{"num_hidden_layers": 15, "hidden_size": 128, "num_attention_heads": 8, "num_key_value_heads": 8, "head_dim": 32, "intermediate_size": 320, "vocab_size": 8192, "hidden_act": "swiglu", "norm": "rmsnorm", "norm_place": "pre", "norm_eps": 1e-05, "positions": "learned+rope", "rope_theta": 10000.0, "rope_fraction": 1.0, "qk_norm": false, "attn_scale": 0.177, "bias": "none", "tie_word_embeddings": false, "parallel_block": false, "init": "normal", "init_std_qkv": 0.0365, "init_std_o": 0.0, "init_std_up": 0.0365, "init_std_down": 0.0, "optimizer": "adamw", "learning_rate": 0.00232, "beta1": 0.95, "beta2": 0.99, "weight_decay": 0.1, "lr_head": 0.00744, "max_grad_norm": 2.0, "warmup_steps": 293, "schedule": "wsd", "decay_fraction": 0.551, "decay_shape": "linear", "final_lr_fraction": 0.0, "batch_tokens": 16384, "max_seq_len": 512, "doc_mask": true, "train_tokens": 93180000, "max_steps": 5688, "dataset": "wikipedia_en"}
Each number is 500 + 40 x the weight over its row's rms, rounded and kept within 0 to 999. Layers, rows and columns count from 0. Numbers have three digits each. The size before them is the row's rms in percent of the matrix's.

# q: layer 2 attention query, 256x128, rms 0.0957, rows 93-95, columns 64-127
# k: layer 2 attention key, 256x128, rms 0.0915, rows 93-95, columns 64-127
# v: layer 2 attention value, 256x128, rms 0.065, rows 64-80, columns 64-127
# o: layer 2 attention output (transposed), 256x128, rms 0.0663, rows 64-80, columns 64-127
q93 085:466533480490562507526571535548482502484462538433511478424490471558478463475437472499492454537515558509547490493482475465523463482495497525485404467486472548502498471538468431530489518479484526
k93 090:551544496586454505468471489515576468478544499501504546535471502457477572424497530496488466485498532467508550475415492529515531550597489488463559530509499489490540497388464587513545588549474520
q94 071:455393467534464492486494534497482514521531467501509575470443459489493470533496523515542522453498479443422518562540502516449475467508489593467540480541510484469563524559558561470540489545480534
k94 065:513515420475491446529485514496553492491532488544551458515472427468488542489467430585558478552458469562521507499535563521534501513443503478580437466442436499476515476500520542506468473504540430
q95 079:506465453502563498543488500527476499522524457432503546487455436530534447452468497494558486500552469508488466498520464523548496448512479539473501447517461421448462404600574485511500515511528567
k95 073:485533490472480442489495501495567450453534447475497496485493413408503547556473445496542483508458520545550557465464539584576536545481494476542487493501449527467520495486477620526525463589549510
v64 084:506496555496444477502503510508507523494444553459553515536416466489482535510452515542475484502465484441516518606491534452550488573511439509491583486504533560530497525531502616530486436539497465
o64 087:504478496538472576447411447508576444550455517520540518520487443445476515476521523505503507476515454504507496545528419489505524514544507513508438489495496511572554466579559460487529443584559558
v65 090:499531472512395512456490483557528512450484604557460514565511450495501467428496481556515456479446535554532491442474484511494471595523473398476504497485501463513434475498452437512490482505556514
o65 083:513492473503517512499560515464524493493557499484501436493488493482497623519452529516540468516443527562525481505534492526488527418511442526527504632531371501535452503471504479507416521455457502
v66 100:526489536459445440529474503456501519520433494480470514554378453536415468543445454511499535501516433428472475555530573465526517508511497557489566487486526546492497527559553616536533516541449528
o66 091:504470486559539490537476481469512500579461462526520500550483495510462453487559528475534495456509483499528439554568471555454545555610560512515437482444497477484518485594552507552559474570523494
v67 091:504482585460474483512487518429474523519476563481528519560450470467453534478468484486466491444466467525501473535506518558580505536478451478505572524501533494553482558470498566590471465528460494
o67 096:478419436533473559453429492515545505539496540536532534505457432418475479511458525541418501497482476515470492527522453502468505526522458527479477547492547495586530468524571470506458494547559559
v68 081:522566517513487554487471557480465410556460598554422447489474529556464465463514482484498473516509463558523406516455497485364528502490484533556527507495492517447497508502494406571473493474590536
o68 080:489509444512578455562533530519443532516541404522519525542563597479484464468504529560580544491486536456501463492484576439476542444474499554507509492555517487405456465504477502495467511410468471
v69 100:470535499542601568500554472516493442542519417456448525517538494449490518513555493445503575427591529544555505437520434548435441585452527419465441504505489434496449475506474491497533571478563507
o69 089:475447456569471534524557493544535589424493541516488496524486450587478529487475412563462485456484538500453544522504566465501551548499466455548595541533452515542511534445506474566492551480499505
v70 082:526529490541435598513484483493548488470544484555428460356552522514519450471504476445519514511529585504470514495467493430430472469534487550505481550501483576484499484542530393439545436482513547
o70 083:497556586475509453566559501485506461536510441494478514569525583509497475528573523465564508523489483456555491493445566471552495456457526522537539422492499491415477512471491532491525489447399423
v71 133:467424380503450548484533431536522563382473508540532497430492485476524550531525538524498551529472555450430561526510524431508431505519499456550428512530495512505523523428431491502511519513485479
o71 128:553530615419484507452567462487527481509482500436489481482467504494579569511494459462453449481515503520616554528464519464525511453423535473561519483494482496501500442523470495479493516506422494
v72 095:513450498527472568486436503438493535445521554532470481452525509532494511496501520433505525532406494470532492462559495417416509452571480478523483558483491509492504538435495439547506474492495543
o72 095:534532528461523485490521508493453539514522398491496501564477611435511482518488497488521499575450533428537487477481542500547420466442505536502546473488567473451461457531458542516450478472472424
v73 075:474449553512562477564537497538504470474485504485544542548405453502521513514482506466487479402413480580471515510474522570574514521467501465584511429525516408505480483522497522505498507546487485
o73 073:502520424457502527435490485508486483515397478496523519497496468452462475450494514487469552481576477615471494489514481522423452431516504513470498539494542493533586519536481523518505456552564538
v74 095:531519477541458585463461526499480482510489595570446474385454508523520506460514552445513536515457493509502486571460546374423493472578480520501516526515497581489518531498491410490521437513530554
o74 089:524544531456547486523546501501509491551531415509498509553522641448505470507536531498581557540494509429557514496449498467519513456446486530553549442505530522432482445515468544504474453488431453
v75 082:479466560496500504554545461508496570493509522480609473505556465455519514496449491546480461468452544526482556530520541546645537517539456501502563519502532449535540549457497595539460459484406477
o75 092:493469510517452582428395479467529430489462568491478525472453406454483512519495497489441468497508442512460497514497423511506440507486484490438441519478522488599526507518505453487484494563565571
v76 074:447440561443396458521486546466531623479539480496571513507495443487503487526413496518496383511461516485479479501475458540604532534484461507536528474515535436528514552562495570557498427576460476
o76 077:457467484499417549460420484482502467529471557515487499464493402437506523567496497514442442526504450583469447530509471482504476487485499491399456519536466508550558482524534444475474489538541574
v77 094:551501527503459528491476494538503577436527605496481539535469482531513439470513476499496425495404525529558508517511573401464508554563502515466504530465485498493517536518494494509495437508492538
o77 088:543565547507486542511437465478454508546518458469510522552517477445421528506542513493577500532481513455548483496474491551520458478474509532516501552466488501522500490569463534507458389553489504
v78 091:499501578469483468533515516512497534494458528472552499610549479463469532518446450556473423478426495518553517494546545519580524534534451471497532516481525447561472574502506572552486508497452501
o78 102:494474470522463589434401463464525461502462544495482543496452413451474527496488503520443487497483461489450488544528430525495447503515464488446429533483520485613531496534543458496493466576590561
v79 088:497533501518553470496507483487483499517622435500474475478521561491543515503529497490502460509578498499522482472478473537482545510488548519465473484486486507450504385506516462440516525463578473
o79 087:512516465522473449570495559515494517414545524524544482478508485585520467548494446473567445523502532535443473428478552535502547543494490502505535536513436546421444553440453508508536509455467445
v80 073:486552435528447511456471539475501419467468570537475451490557523527527464440523479483516513527441507489536461440515495483379480463542484419495464550474460467490470504452501397542463506498511469
o80 079:508498498481574451541570548492433549523588419477488503490539586467519534499462532517503497555437539446541524492534547497505478435469463505542521515525518482451436488455489509495421526424438462